Part of a small language model's weights.
Size: 15 layers, width 96, 3 heads of 32 (1 for keys and values), MLP 192 SwiGLU, 1.59M parameters.
Architecture: rotary positions, untied embeddings.
Each number is 200 + 20 x the weight over its row's rms, rounded and kept within 0 to 999. Layers, rows and columns count from 0. The size before them is the row's rms in percent of the matrix's.

# q: layer 9 attention query, 96x96, rms 0.069, rows 0-17,32-49,64-81, columns 0-95
# k: layer 9 attention key, 32x96, rms 0.0867, rows 0-17, columns 0-95
q0,070,208,177,226,198,225,196,205,194,219,204,203,180,222,204,214,192,200,205,204,201,238,215,204,183,204,182,200,192,230,220,228,200,167,184,210,210,192,188,207,182,215,195,199,218,177,204,203,188,179,151,250,152,202,203,205,202,180,217,176,166,229,180,216,198,211,170,227,215,162,211,210,188,203,201,208,201,204,198,239,123,220,201,195,197,224,197,186,213,232,215,208,189,222,201,192,225
q32,133,207,217,208,229,209,217,216,193,220,190,213,186,172,206,214,208,212,206,201,228,156,222,168,220,198,177,222,233,223,175,225,184,149,192,198,163,191,186,201,186,236,176,168,189,208,210,162,203,178,188,202,175,212,214,189,159,201,187,217,188,235,230,228,163,189,203,203,211,217,209,209,192,191,208,191,168,207,228,210,215,210,203,182,230,199,178,210,181,210,208,179,187,214,199,181,235
q64,124,235,199,229,217,200,232,215,153,210,207,200,194,201,179,185,191,197,204,213,207,201,226,205,215,205,183,216,240,180,188,176,212,191,168,202,193,192,225,206,157,191,175,231,225,211,180,197,231,185,172,177,183,216,191,194,178,177,184,196,178,251,217,216,198,225,183,218,185,202,223,205,223,194,200,209,225,220,228,174,264,195,197,178,224,192,189,200,213,218,186,183,217,230,196,199,201
k0,095,226,205,216,220,226,188,193,191,178,238,211,206,220,203,209,146,205,203,227,192,192,198,218,179,196,229,191,189,241,210,182,229,241,218,191,220,217,176,181,213,187,226,206,189,186,171,218,192,195,216,217,225,189,210,212,233,223,225,174,197,175,184,154,190,180,216,181,202,180,225,198,201,177,200,168,202,155,213,202,157,183,192,190,181,214,184,180,220,188,180,219,195,192,186,199,192
q1,078,175,200,220,168,213,215,145,237,154,210,178,206,215,216,165,233,180,209,202,193,205,229,221,181,196,209,216,209,203,212,206,152,166,180,180,217,188,201,203,194,205,168,185,171,192,191,216,199,243,181,198,185,191,187,205,230,193,190,203,214,168,197,202,212,185,183,233,193,191,203,199,218,188,210,200,189,238,171,203,183,192,217,200,179,220,223,164,205,204,196,198,154,187,212,189,190
q33,125,193,195,204,204,197,225,226,179,186,218,191,199,203,197,177,221,231,203,202,225,194,218,168,213,215,182,215,225,193,209,205,221,174,190,194,189,172,208,222,177,236,168,195,198,230,210,147,231,224,188,173,183,199,194,201,170,191,165,192,195,238,223,258,174,215,172,173,197,219,206,211,196,207,198,231,184,231,192,209,254,211,201,186,206,189,203,186,190,207,206,187,227,199,216,191,209
q65,086,173,159,204,173,205,165,174,204,201,222,198,173,222,195,212,234,198,206,181,197,218,212,197,201,190,233,189,168,206,217,191,187,199,209,181,197,169,168,192,229,200,177,179,181,182,203,205,186,219,161,193,190,171,180,184,210,177,204,192,222,197,177,199,220,216,202,226,172,204,172,208,201,174,182,192,214,226,172,229,167,217,200,236,210,191,209,189,145,158,204,186,198,180,228,189,192
k1,101,246,216,202,212,214,249,197,154,231,165,181,234,196,198,223,202,184,195,203,193,168,190,194,213,172,193,214,198,243,196,225,210,182,183,197,172,201,189,164,218,206,193,171,201,205,223,187,208,174,211,223,189,213,218,207,195,199,188,185,178,201,217,227,193,222,219,214,197,201,198,162,186,201,231,171,170,196,231,211,200,203,176,170,208,183,155,235,194,213,173,192,216,199,202,194,200
q2,077,224,180,191,179,205,206,172,200,216,227,160,188,203,228,182,222,194,168,193,200,213,162,194,177,195,205,190,221,210,225,199,193,215,241,147,200,202,215,197,198,213,185,184,179,202,211,208,194,189,262,206,160,163,199,162,206,211,198,205,211,195,240,225,194,211,216,228,223,222,208,210,192,225,218,208,215,186,207,205,202,217,215,224,219,208,231,209,154,195,195,199,199,180,186,187,217
q34,103,224,190,201,204,183,254,228,193,227,214,193,229,197,209,210,194,224,198,209,185,174,210,188,197,197,186,214,193,181,176,228,217,179,215,212,198,190,194,208,196,232,186,153,203,199,206,155,212,192,214,196,173,183,204,208,140,194,191,223,212,216,200,187,198,220,165,209,204,222,211,181,183,209,199,183,153,243,199,196,251,183,211,187,186,221,195,223,177,182,227,211,211,203,192,203,172
q66,103,200,200,222,204,239,185,159,220,172,200,182,211,188,205,181,205,222,202,180,166,196,191,165,181,214,180,183,178,199,190,201,205,174,202,192,194,196,213,196,194,193,202,196,201,217,206,172,199,178,230,220,202,199,193,176,181,202,203,202,219,206,193,230,196,212,235,210,255,225,198,226,137,189,198,201,201,214,169,223,226,192,211,204,203,231,158,222,154,207,211,214,188,190,163,170,206
k2,089,213,218,195,232,191,197,207,182,211,221,197,194,226,161,202,166,185,189,193,241,205,188,180,238,209,184,194,229,194,212,216,200,202,172,213,171,186,200,202,201,220,182,190,180,211,186,188,164,186,182,200,188,208,230,224,216,190,184,171,202,212,178,196,231,183,218,185,183,147,230,193,228,188,194,194,234,188,190,197,188,161,175,160,193,187,161,190,203,231,221,194,224,186,211,205,231
q3,087,206,220,189,208,189,190,190,201,181,201,225,231,198,162,206,204,188,164,179,181,209,202,178,214,206,211,180,170,197,215,215,206,173,193,170,205,194,204,220,200,218,208,245,207,233,199,182,205,214,205,214,188,215,193,205,143,203,183,192,212,194,211,216,199,175,202,222,211,220,182,219,181,198,208,188,162,218,167,200,231,215,179,180,201,200,203,182,226,217,187,137,168,183,146,190,178
q35,091,206,183,207,219,211,175,180,205,199,194,199,193,165,217,252,200,194,214,174,200,224,202,212,177,234,223,199,186,223,206,197,198,228,222,165,201,239,189,188,191,175,214,171,196,157,199,223,184,220,183,210,224,176,219,201,226,201,206,219,233,191,178,196,204,245,223,204,207,255,172,230,217,218,204,175,196,192,195,207,159,220,199,220,197,182,219,190,192,215,169,184,187,207,213,202,199
q67,109,161,184,195,203,174,191,173,220,202,194,187,186,189,201,234,199,228,205,157,203,208,180,194,190,165,223,209,161,203,207,232,178,208,214,168,205,218,198,207,204,195,218,193,198,175,233,211,213,209,196,246,197,204,196,215,190,196,212,215,207,191,200,177,209,179,191,202,228,213,198,195,209,197,244,173,190,205,169,200,149,194,233,221,166,212,232,178,248,199,203,194,156,220,193,196,194
k3,097,181,176,154,170,215,222,208,188,200,196,184,241,209,210,151,237,229,214,212,193,172,194,175,174,191,210,210,226,197,204,207,185,201,221,210,201,188,185,200,204,226,190,138,207,197,226,206,195,210,225,206,152,211,223,195,196,185,191,203,205,195,190,235,202,220,186,194,170,218,200,219,190,211,182,201,186,226,214,212,227,214,224,214,218,227,206,211,169,189,219,226,207,230,206,166,214
q4,091,228,186,206,229,196,178,215,188,214,191,196,223,186,172,187,166,206,213,206,192,170,172,214,163,214,201,206,184,207,181,193,226,206,206,183,211,173,209,218,194,223,219,205,192,183,273,202,226,195,208,197,168,185,195,223,180,224,130,185,179,238,177,214,181,192,227,184,209,184,182,184,202,206,173,177,220,202,217,198,212,207,193,229,208,188,206,212,222,233,206,207,214,192,196,189,202
q36,064,212,193,194,237,194,175,197,216,192,202,188,222,194,179,177,196,203,188,220,207,189,167,219,153,197,208,190,209,189,160,186,205,225,226,208,206,190,225,232,201,224,173,208,206,180,209,201,209,201,218,218,202,203,188,216,181,225,187,189,186,196,163,178,155,207,194,215,194,180,218,186,188,235,168,235,219,176,214,174,162,217,194,203,216,197,153,175,216,209,216,226,175,216,156,191,184
q68,093,219,195,206,230,187,197,233,182,180,217,220,180,170,185,200,229,212,196,225,172,194,191,200,173,208,203,187,184,173,160,216,219,220,225,212,204,183,179,224,197,195,196,189,211,191,250,215,202,144,208,191,168,190,184,199,193,224,220,213,207,210,216,213,193,182,235,165,209,200,203,192,167,213,198,168,211,201,215,184,200,170,195,227,228,196,183,203,222,246,202,210,223,163,218,175,198
k4,090,157,193,217,184,167,184,183,199,206,196,182,174,167,228,187,224,199,214,213,203,191,183,192,192,213,213,219,186,215,238,210,192,185,183,201,215,237,212,198,213,188,228,195,203,263,181,215,214,225,155,201,183,211,205,184,195,208,233,207,224,238,193,217,214,202,197,188,178,228,205,233,203,205,176,167,163,201,198,214,216,193,199,199,211,230,194,168,155,208,190,188,180,220,201,211,215
q5,091,203,206,206,217,202,224,235,204,208,182,210,192,207,187,190,190,197,218,177,185,192,210,227,265,215,230,202,224,193,194,158,221,228,156,189,168,215,243,223,197,197,193,181,206,196,155,189,180,175,216,228,235,194,236,224,202,164,243,187,215,179,213,194,227,219,207,190,197,202,203,189,192,202,195,189,180,193,208,195,167,198,217,187,193,185,184,208,191,182,199,220,212,206,211,202,231
q37,098,206,205,204,223,167,221,236,166,196,215,196,186,178,199,205,195,226,202,189,210,193,233,201,225,195,179,192,239,173,210,197,215,184,187,191,154,188,215,216,183,228,169,202,202,182,196,171,224,181,239,186,190,222,184,214,207,154,213,168,206,195,211,240,211,219,180,200,220,222,221,170,204,208,201,224,189,225,222,223,241,218,191,194,224,202,187,202,180,218,224,182,212,204,205,200,241
q69,091,219,214,217,210,186,235,198,185,169,201,218,197,211,191,203,188,195,232,216,172,201,203,200,240,229,183,205,240,161,200,193,205,203,163,206,183,172,236,248,194,242,177,218,209,182,172,194,218,174,192,180,187,202,190,212,219,186,194,168,194,204,192,214,167,237,194,202,204,187,210,183,210,208,216,206,242,206,210,189,236,192,193,205,225,178,170,201,168,188,215,207,218,178,208,212,232
k5,093,233,211,220,223,199,214,230,192,224,194,182,211,160,188,198,165,204,203,255,183,209,204,201,222,236,189,204,188,236,158,208,210,214,231,217,212,166,204,165,196,189,191,215,192,164,206,175,195,175,192,197,208,195,188,196,193,223,219,211,171,195,209,212,193,165,211,212,196,208,198,210,209,182,209,136,212,199,186,206,180,198,173,181,191,191,208,240,177,182,199,232,205,193,214,207,227
q6,085,199,197,212,181,214,207,208,173,219,182,220,204,190,213,219,203,194,221,186,191,184,210,187,264,199,185,212,197,193,190,181,197,246,232,194,197,199,210,198,201,210,208,216,193,221,163,183,182,190,238,207,190,205,194,204,185,164,268,169,214,171,237,210,226,195,201,180,189,208,217,184,200,192,219,239,206,185,200,216,171,191,193,203,207,213,162,224,181,207,200,174,204,199,170,175,237
q38,101,202,225,201,201,159,220,191,157,199,195,225,176,211,186,207,177,226,198,209,206,193,243,224,218,196,195,190,216,209,195,182,199,190,185,200,167,220,180,239,166,226,181,224,191,199,212,179,230,187,211,209,185,212,220,215,198,180,209,167,176,214,219,218,231,211,189,219,204,240,199,185,238,182,179,210,218,183,218,197,238,216,198,181,238,186,194,204,214,187,205,213,219,167,167,218,232
q70,101,211,162,202,222,222,198,220,171,183,177,183,221,178,201,186,195,191,250,207,184,199,195,230,217,225,199,212,198,212,192,178,211,192,176,206,170,177,219,167,182,194,172,193,176,165,179,180,192,155,195,222,199,264,206,228,186,190,183,212,185,202,214,204,215,216,178,236,172,235,211,206,229,203,179,206,204,193,186,220,216,202,180,165,194,218,161,215,193,210,196,204,209,204,205,194,197
k6,099,183,219,164,230,214,224,222,242,197,197,173,216,194,211,205,147,196,185,229,164,194,217,190,204,205,197,190,207,178,200,206,224,206,234,197,176,218,219,210,181,214,188,232,205,165,187,196,217,163,205,168,218,198,184,226,211,194,185,179,213,181,249,222,175,172,235,203,209,169,206,186,190,179,217,187,222,207,205,199,212,217,196,199,215,192,224,217,195,181,204,201,201,220,227,195,243
q7,086,207,200,191,156,213,196,187,210,196,194,207,197,200,180,207,189,232,187,204,249,251,238,179,210,193,173,168,199,191,199,236,177,197,188,216,222,190,174,171,202,238,216,236,238,206,195,205,228,238,185,217,229,206,180,186,180,217,200,231,191,214,209,180,187,193,192,215,206,214,183,211,176,193,198,245,226,202,225,194,205,193,201,172,199,219,179,215,190,186,190,179,179,222,178,187,206
q39,080,176,197,194,208,193,167,196,225,187,184,205,222,205,168,202,181,194,216,202,212,210,229,187,187,188,223,199,198,231,185,183,168,192,198,219,201,247,181,198,177,220,179,196,230,206,230,196,180,210,193,198,238,184,233,175,206,200,199,205,206,244,226,187,193,245,236,220,215,209,164,206,200,193,154,196,206,218,193,196,157,164,191,183,215,219,184,220,194,194,196,198,189,196,184,150,206
q71,088,147,166,248,192,196,185,182,208,227,190,220,226,186,198,207,206,248,195,199,215,204,223,159,202,175,238,203,178,166,191,221,170,199,193,217,182,179,198,169,192,178,198,201,210,177,205,241,208,206,206,217,210,217,225,205,184,201,194,236,197,201,229,210,202,197,192,215,200,237,209,214,206,187,210,203,201,182,187,208,175,163,197,163,226,192,233,186,226,198,208,214,195,194,200,177,223
k7,096,218,192,170,207,198,188,209,199,174,221,248,195,168,217,183,216,216,222,184,210,200,228,214,199,202,198,186,196,184,158,185,219,219,219,180,207,208,201,208,212,208,219,165,200,179,224,208,195,186,211,189,153,192,176,207,199,209,164,225,203,166,193,213,198,207,166,224,169,209,220,189,182,207,184,194,186,185,210,200,234,250,223,207,216,198,164,188,213,248,206,225,180,206,214,236,194
q8,098,230,212,178,221,213,221,213,262,225,209,224,215,215,210,207,196,219,189,204,222,209,216,232,171,201,230,214,216,205,186,183,194,202,184,255,217,192,192,196,232,207,213,218,225,158,206,203,209,205,175,189,214,182,216,172,168,209,193,226,198,225,178,224,189,196,183,219,204,199,200,180,208,198,189,190,208,181,187,161,178,198,222,188,194,233,175,231,236,170,209,195,181,210,199,173,218
q40,080,193,142,213,229,210,197,220,225,199,204,165,207,220,228,205,216,221,230,186,210,186,228,206,208,233,220,239,219,200,215,198,224,186,201,189,210,187,192,201,203,223,171,218,211,187,218,206,201,172,199,194,150,217,223,182,178,203,168,234,195,213,226,239,207,197,201,189,176,251,217,209,193,209,196,200,205,211,195,216,206,188,194,202,181,181,212,195,213,238,206,196,234,227,218,222,228
q72,117,233,186,205,178,181,192,230,190,182,213,215,166,191,169,220,224,198,205,189,201,201,197,216,203,148,222,221,190,202,217,236,205,208,187,211,180,212,188,233,242,223,203,191,182,178,191,198,178,193,182,153,183,185,208,221,183,182,217,192,218,161,201,195,199,208,222,163,190,195,176,211,184,177,216,172,238,209,193,196,236,214,206,193,159,203,211,191,185,194,249,195,219,190,183,197,204
k8,093,216,225,185,202,210,201,181,195,209,205,119,236,174,207,228,208,187,235,214,178,205,202,212,192,219,213,221,196,192,184,198,170,182,196,185,221,194,185,200,181,187,233,194,224,185,214,168,201,169,177,212,212,197,199,217,252,209,200,188,241,203,202,206,203,193,177,227,217,159,180,208,167,215,215,174,182,200,223,201,215,185,184,186,219,189,180,234,202,201,201,217,196,212,223,184,209
q9,092,164,191,192,226,197,177,157,217,219,189,186,186,198,197,178,201,201,219,199,216,193,222,185,189,160,205,165,199,226,193,193,187,196,210,184,227,179,175,226,195,220,217,208,183,200,226,233,223,229,212,196,204,226,179,199,136,216,184,210,212,205,188,207,196,177,221,187,198,224,200,216,180,217,195,218,213,171,180,163,192,202,195,194,229,213,193,195,199,219,210,145,164,219,182,181,170
q41,092,228,195,224,177,165,201,167,176,211,209,191,185,201,199,186,194,210,167,210,221,231,174,218,206,171,205,199,208,225,204,211,178,199,179,200,202,219,190,194,207,192,200,207,204,219,199,216,220,229,230,226,167,206,192,192,190,247,193,210,181,172,203,192,205,168,175,174,161,209,193,196,234,188,218,233,196,154,212,157,152,219,199,195,219,188,214,187,223,227,193,200,216,196,179,212,169
q73,115,206,171,222,207,211,185,198,183,198,199,210,195,164,225,187,231,214,168,205,246,210,239,216,164,190,180,192,199,209,237,210,195,228,239,204,217,199,180,187,217,188,174,237,202,215,206,227,213,225,213,218,210,208,201,187,175,230,182,233,164,204,215,203,209,199,190,173,199,191,189,181,208,184,185,207,200,178,198,207,179,180,175,212,215,214,169,203,250,224,174,211,179,230,181,211,180
k9,113,173,196,149,165,212,181,184,230,202,203,168,174,254,178,203,228,194,219,186,195,193,184,212,171,203,231,191,197,173,223,228,187,201,174,200,192,212,213,226,206,215,212,193,198,191,205,199,189,195,180,181,210,181,183,217,238,210,202,206,221,182,216,178,212,251,199,202,197,172,197,176,196,239,209,215,211,208,201,184,247,223,215,210,194,177,218,176,192,195,207,183,166,224,225,201,196
q10,080,214,163,197,184,212,177,189,181,239,206,198,185,224,195,218,178,186,191,221,239,222,190,214,169,200,203,217,207,223,184,195,220,197,201,235,215,190,198,194,238,218,202,182,215,184,249,207,194,212,177,220,157,200,221,209,193,252,182,230,195,218,190,199,176,176,181,187,203,205,171,235,169,194,148,211,221,195,216,203,190,185,205,205,187,213,201,191,214,213,222,204,174,176,181,222,194
q42,105,186,176,184,205,195,156,195,244,228,183,240,229,230,191,190,222,198,203,175,203,184,182,184,167,228,230,197,209,197,161,204,201,202,192,200,212,214,200,214,173,209,172,206,176,187,197,202,190,214,201,200,213,211,204,183,168,230,189,213,177,247,186,122,211,194,201,204,193,203,209,197,205,201,175,206,195,210,165,200,205,199,181,216,189,196,194,195,205,216,156,195,191,202,170,170,203
q74,102,204,170,199,183,191,178,176,213,225,226,207,190,182,197,211,225,193,180,196,208,181,209,160,191,211,196,178,214,194,183,222,200,225,228,195,209,184,192,203,210,216,185,203,175,192,211,180,207,183,203,182,188,220,200,182,191,233,245,233,187,231,217,202,190,182,202,163,208,184,189,172,161,225,178,181,210,246,186,250,214,197,217,220,176,217,194,170,231,224,202,159,191,207,170,179,198
k10,105,197,179,179,181,201,216,183,146,171,182,213,174,156,218,214,188,210,244,179,235,206,215,177,208,170,181,156,203,192,216,202,194,214,204,182,219,209,216,180,222,195,225,194,189,204,224,226,167,210,237,205,201,195,213,184,214,205,194,195,213,177,167,209,156,227,196,205,202,211,210,173,208,186,221,224,226,227,209,186,208,198,200,179,223,195,208,199,184,211,220,240,164,195,201,215,204
q11,103,211,181,208,207,212,198,166,209,184,189,213,172,216,232,197,201,164,192,220,194,214,181,161,223,228,195,226,213,179,179,187,219,186,216,186,158,222,217,200,212,219,209,192,195,162,180,223,201,191,230,234,148,170,224,193,166,191,192,173,192,192,190,203,174,194,195,214,183,159,204,211,222,196,181,182,185,184,223,202,184,171,188,204,215,216,195,194,213,221,236,228,213,164,219,195,206
q43,087,207,187,178,201,201,220,196,203,199,178,197,226,219,238,218,246,185,217,171,157,162,198,219,189,204,237,196,209,206,201,218,222,158,220,193,197,190,188,212,183,210,220,190,189,215,198,193,206,180,169,209,167,200,202,213,205,161,205,181,188,211,230,177,200,167,208,203,182,181,208,191,181,198,204,167,215,217,157,186,233,173,169,218,224,202,223,200,223,188,175,214,233,180,206,169,209
q75,108,208,178,224,181,192,207,216,177,187,215,198,241,204,199,218,212,201,248,192,180,193,190,166,202,175,225,224,197,196,204,190,235,200,205,197,150,209,199,216,200,211,213,190,193,181,210,176,201,183,203,209,205,227,207,207,178,191,194,189,209,193,200,215,167,192,222,155,172,186,126,220,199,192,182,151,201,224,169,194,223,221,192,221,193,197,190,195,181,178,209,168,214,178,213,215,206
k11,102,204,221,180,209,172,185,194,210,234,224,197,147,192,193,233,203,184,185,216,216,185,213,227,218,195,190,211,169,221,187,180,218,204,150,206,177,226,214,181,174,215,208,237,174,201,241,198,195,223,200,192,204,203,191,201,162,191,227,223,178,180,231,204,201,197,207,211,198,187,243,162,222,178,220,212,180,189,212,215,197,189,207,175,192,186,204,225,168,202,196,214,187,221,182,202,233
q12,083,188,191,210,211,204,197,184,161,185,209,206,163,155,154,214,214,193,167,193,229,212,197,177,192,208,160,169,183,208,222,193,186,191,186,209,177,214,168,186,176,168,159,191,185,200,235,199,182,192,209,217,175,213,202,174,213,185,197,219,205,197,181,184,191,224,196,173,202,215,238,200,222,173,191,184,243,228,231,206,216,210,200,187,207,216,215,183,199,200,225,213,179,188,233,224,193
q44,072,201,174,183,168,217,207,172,205,193,199,185,206,186,208,229,199,220,225,235,186,187,190,240,224,188,226,180,185,215,214,182,217,187,225,194,225,202,197,205,205,144,212,195,212,220,218,217,175,215,184,191,190,159,178,202,228,214,224,200,194,235,187,217,204,209,168,169,184,185,257,225,203,211,187,194,183,201,204,192,189,186,213,220,202,208,213,152,205,193,213,211,188,171,212,238,216
q76,106,195,217,168,166,212,178,193,243,180,204,175,182,210,187,180,176,177,193,224,200,180,191,178,187,179,186,206,193,207,248,233,218,185,185,203,210,216,192,193,200,215,199,198,200,175,212,196,186,204,222,204,187,150,214,183,188,204,186,189,205,234,226,203,189,219,182,188,194,192,174,205,174,247,196,179,188,204,181,176,227,233,190,183,189,187,222,165,177,192,213,173,188,162,168,233,214
k12,092,194,206,201,229,188,220,188,194,243,196,226,217,250,200,193,182,201,228,201,185,191,201,149,164,205,211,191,171,208,158,199,230,173,199,224,158,169,198,210,192,186,192,212,213,212,185,199,213,218,193,195,215,207,183,226,190,184,170,217,188,208,178,186,198,210,215,177,228,224,207,170,200,207,215,216,206,196,211,205,194,187,172,215,218,216,182,229,236,178,196,155,177,209,226,179,174
q13,086,213,204,212,198,191,235,197,181,202,159,179,189,186,259,212,214,169,180,195,189,231,208,233,247,238,242,220,178,183,175,188,249,186,209,182,193,229,240,209,214,202,193,201,199,197,198,203,176,194,202,210,190,212,206,221,189,162,223,161,200,181,209,197,211,200,208,195,200,185,195,196,215,210,198,196,188,190,171,217,183,211,175,220,165,220,223,185,214,193,203,205,216,188,197,185,228
q45,084,157,235,207,178,217,216,190,182,196,197,175,171,225,245,229,192,177,178,196,210,211,233,218,189,211,202,230,194,208,207,196,233,225,189,202,178,174,208,193,210,215,198,226,179,199,204,176,208,170,217,200,167,193,197,188,226,167,183,180,207,177,204,247,226,203,201,172,212,191,176,204,199,204,215,201,187,225,187,196,243,198,217,186,176,208,203,200,207,193,235,176,231,188,219,235,227
q77,108,208,191,201,182,203,217,191,175,214,188,203,181,183,226,183,187,157,206,238,218,178,204,232,197,216,242,197,179,196,162,181,237,185,193,188,178,195,247,200,201,188,201,206,158,212,162,180,197,190,180,215,200,191,218,214,191,181,161,170,181,171,186,215,203,201,201,213,188,200,235,202,233,211,198,201,171,190,167,211,232,194,187,219,194,193,217,193,175,173,199,216,239,201,178,192,216
k13,103,182,189,215,196,206,193,196,215,177,196,175,192,218,190,221,198,231,216,201,178,209,196,232,224,232,172,213,191,216,224,207,234,198,180,200,188,176,226,195,148,222,200,204,168,197,198,212,199,213,190,204,208,214,200,211,189,191,220,199,203,211,239,209,149,180,221,207,194,175,207,228,227,174,244,190,211,176,226,190,187,198,192,245,214,236,203,227,206,146,186,212,187,177,198,197,214
q14,094,189,213,219,176,190,208,244,226,212,197,190,208,232,212,211,179,179,225,224,206,180,207,217,210,173,208,188,189,240,186,208,186,232,178,194,221,193,183,188,210,199,233,228,155,204,181,192,226,211,217,213,200,180,208,216,156,183,159,174,237,177,194,220,238,218,199,189,184,167,194,219,242,202,220,179,185,207,182,198,217,201,177,209,185,204,203,229,192,208,174,179,182,211,206,200,185
q46,097,213,184,216,224,181,208,221,183,225,190,224,152,199,189,204,191,194,200,211,204,185,205,194,188,194,179,241,203,207,173,218,189,182,212,204,174,253,218,220,212,238,213,194,177,159,200,208,226,163,216,188,174,211,203,208,172,179,173,194,158,182,206,233,197,204,207,192,179,199,208,201,247,189,227,177,222,214,221,192,241,209,182,197,176,219,212,218,202,226,194,208,211,194,207,231,204
q78,120,208,194,196,187,171,202,243,220,212,196,218,190,187,187,226,198,189,154,188,216,224,185,214,200,171,187,195,180,249,164,211,190,195,189,233,186,192,208,224,190,219,199,249,183,213,193,171,214,199,202,217,164,208,211,189,167,198,172,173,169,204,239,206,220,218,217,176,168,151,210,213,223,203,181,196,203,196,193,212,197,182,193,223,190,167,209,213,214,198,236,201,204,184,195,215,208
k14,102,170,158,201,199,203,215,188,211,190,187,184,217,198,222,147,201,202,244,203,169,177,246,201,221,201,215,177,201,182,215,175,203,219,197,174,193,169,217,225,214,230,217,207,213,191,217,222,193,234,202,170,190,234,170,215,225,172,208,185,185,210,195,170,177,173,205,189,170,193,209,185,232,205,200,215,200,196,209,198,206,213,219,214,190,196,219,205,193,199,204,191,153,211,188,168,235
q15,082,181,229,218,173,220,181,193,191,189,211,208,234,202,184,213,205,205,238,195,205,211,215,197,222,209,205,216,175,224,214,210,199,206,173,195,229,198,192,176,246,210,168,218,232,231,191,198,162,178,190,213,203,195,166,224,222,211,183,181,215,168,244,196,193,187,223,241,214,162,192,205,201,178,224,206,196,204,206,210,195,232,209,188,192,202,248,174,208,225,194,203,188,238,177,202,193
q47,084,206,204,215,187,216,237,176,213,253,204,210,191,233,213,199,212,201,192,183,217,232,219,215,180,149,193,169,186,214,223,275,208,158,204,199,161,199,181,199,191,181,191,205,194,193,179,210,221,206,222,228,189,218,189,178,218,212,195,186,196,163,197,228,226,182,200,183,197,202,203,212,212,214,227,214,185,202,212,185,189,212,210,175,222,223,208,176,218,232,201,202,188,207,207,215,205
q79,117,199,199,185,165,208,186,177,207,192,183,183,201,258,175,223,223,206,173,191,216,227,173,156,188,205,215,186,210,204,202,208,188,176,164,174,211,200,210,200,182,244,226,222,193,208,195,166,205,212,200,194,219,207,194,204,181,208,229,198,210,220,236,177,201,211,210,179,198,202,184,212,200,207,209,185,184,196,222,168,217,181,205,170,178,230,224,184,210,150,204,188,147,216,213,184,208
k15,120,166,196,191,185,204,157,162,229,197,211,185,195,236,174,186,191,228,213,171,216,171,223,164,199,194,189,209,180,228,224,177,179,198,191,187,225,231,236,213,201,208,186,183,214,190,205,209,210,214,185,197,191,173,198,181,203,213,188,211,208,225,199,181,218,216,178,175,186,184,187,217,189,194,208,218,182,170,168,193,222,225,216,218,230,209,209,192,181,159,176,185,156,227,169,202,213
q16,079,206,210,201,202,181,177,190,199,202,199,199,213,193,198,181,200,190,166,227,210,173,232,154,182,214,217,185,171,199,225,197,185,204,207,217,213,195,169,205,183,174,215,209,221,200,208,193,218,201,183,180,181,196,222,183,186,206,203,239,195,221,186,213,187,227,191,213,204,212,214,208,187,182,201,229,203,185,201,162,171,120,220,161,167,191,213,213,185,187,144,217,195,194,206,175,216
q48,090,160,205,178,188,197,189,201,204,194,180,190,198,205,246,201,226,176,204,178,222,162,221,216,182,225,235,219,215,200,216,196,200,221,199,195,205,203,213,198,215,200,199,201,202,210,181,232,206,180,184,202,174,158,165,213,209,192,189,209,171,260,213,163,197,187,189,204,184,207,173,238,185,204,201,213,218,223,182,151,169,176,221,199,178,194,191,230,213,171,191,188,201,194,229,183,188
q80,094,191,189,205,149,210,195,181,200,179,220,205,184,192,204,183,223,170,201,201,206,189,200,211,188,190,197,208,208,233,202,233,192,139,224,210,208,195,198,212,185,201,164,190,228,204,193,177,193,194,188,208,183,155,218,181,211,238,190,171,218,217,213,194,172,177,187,192,213,225,197,222,180,238,173,213,225,209,189,202,199,207,192,211,192,185,233,219,197,178,227,171,247,156,215,201,195
k16,096,221,225,236,205,225,210,227,205,211,218,201,202,214,199,224,202,217,147,206,229,195,161,205,222,222,190,187,158,230,189,184,224,196,217,198,161,194,180,172,170,201,195,204,172,170,192,226,181,147,200,195,221,226,170,198,193,213,215,218,195,203,181,208,186,177,184,203,206,168,211,178,204,182,188,194,198,168,198,197,197,183,175,196,178,201,182,214,222,166,208,192,208,227,180,177,217
q17,112,199,194,208,215,187,205,184,181,200,212,227,208,198,231,220,176,189,258,209,179,173,186,237,265,205,191,227,181,209,187,170,222,205,188,176,193,170,223,225,208,219,204,202,183,221,191,192,203,206,218,212,216,192,201,234,179,155,213,182,185,166,216,197,216,202,225,208,182,178,189,193,194,175,202,174,186,197,185,220,215,223,197,241,199,175,220,183,175,185,182,188,228,193,196,199,204
q49,094,214,225,184,221,181,230,229,204,232,214,224,180,198,228,199,201,180,199,239,204,186,210,189,230,212,183,208,217,210,216,196,225,180,179,208,147,205,194,207,200,239,189,177,185,168,213,195,224,185,235,212,183,225,188,206,180,188,212,163,187,182,219,231,199,179,232,200,173,190,209,193,213,190,220,183,222,180,222,217,239,208,200,209,194,202,211,217,178,218,239,199,233,170,209,213,221
q81,117,208,185,211,195,185,193,221,182,207,199,214,172,181,223,248,212,173,239,210,181,178,193,217,219,201,202,211,222,196,166,189,235,216,160,195,178,204,226,205,216,233,216,201,198,222,177,199,214,217,203,195,169,212,191,229,199,179,196,145,191,190,210,190,210,186,232,185,183,176,186,230,224,165,194,182,238,176,207,190,219,229,201,211,197,200,234,192,192,184,227,204,202,177,237,208,199
k17,112,204,210,226,217,181,217,213,189,214,201,221,175,223,221,209,214,183,236,213,209,211,225,215,217,191,197,184,159,240,174,203,231,170,183,250,181,184,239,180,166,167,188,228,215,215,187,206,211,171,206,188,205,209,195,197,152,164,226,189,190,178,202,229,209,232,202,200,196,184,209,181,227,205,186,205,183,211,213,199,212,173,185,183,174,213,210,211,191,169,209,180,220,225,199,197,192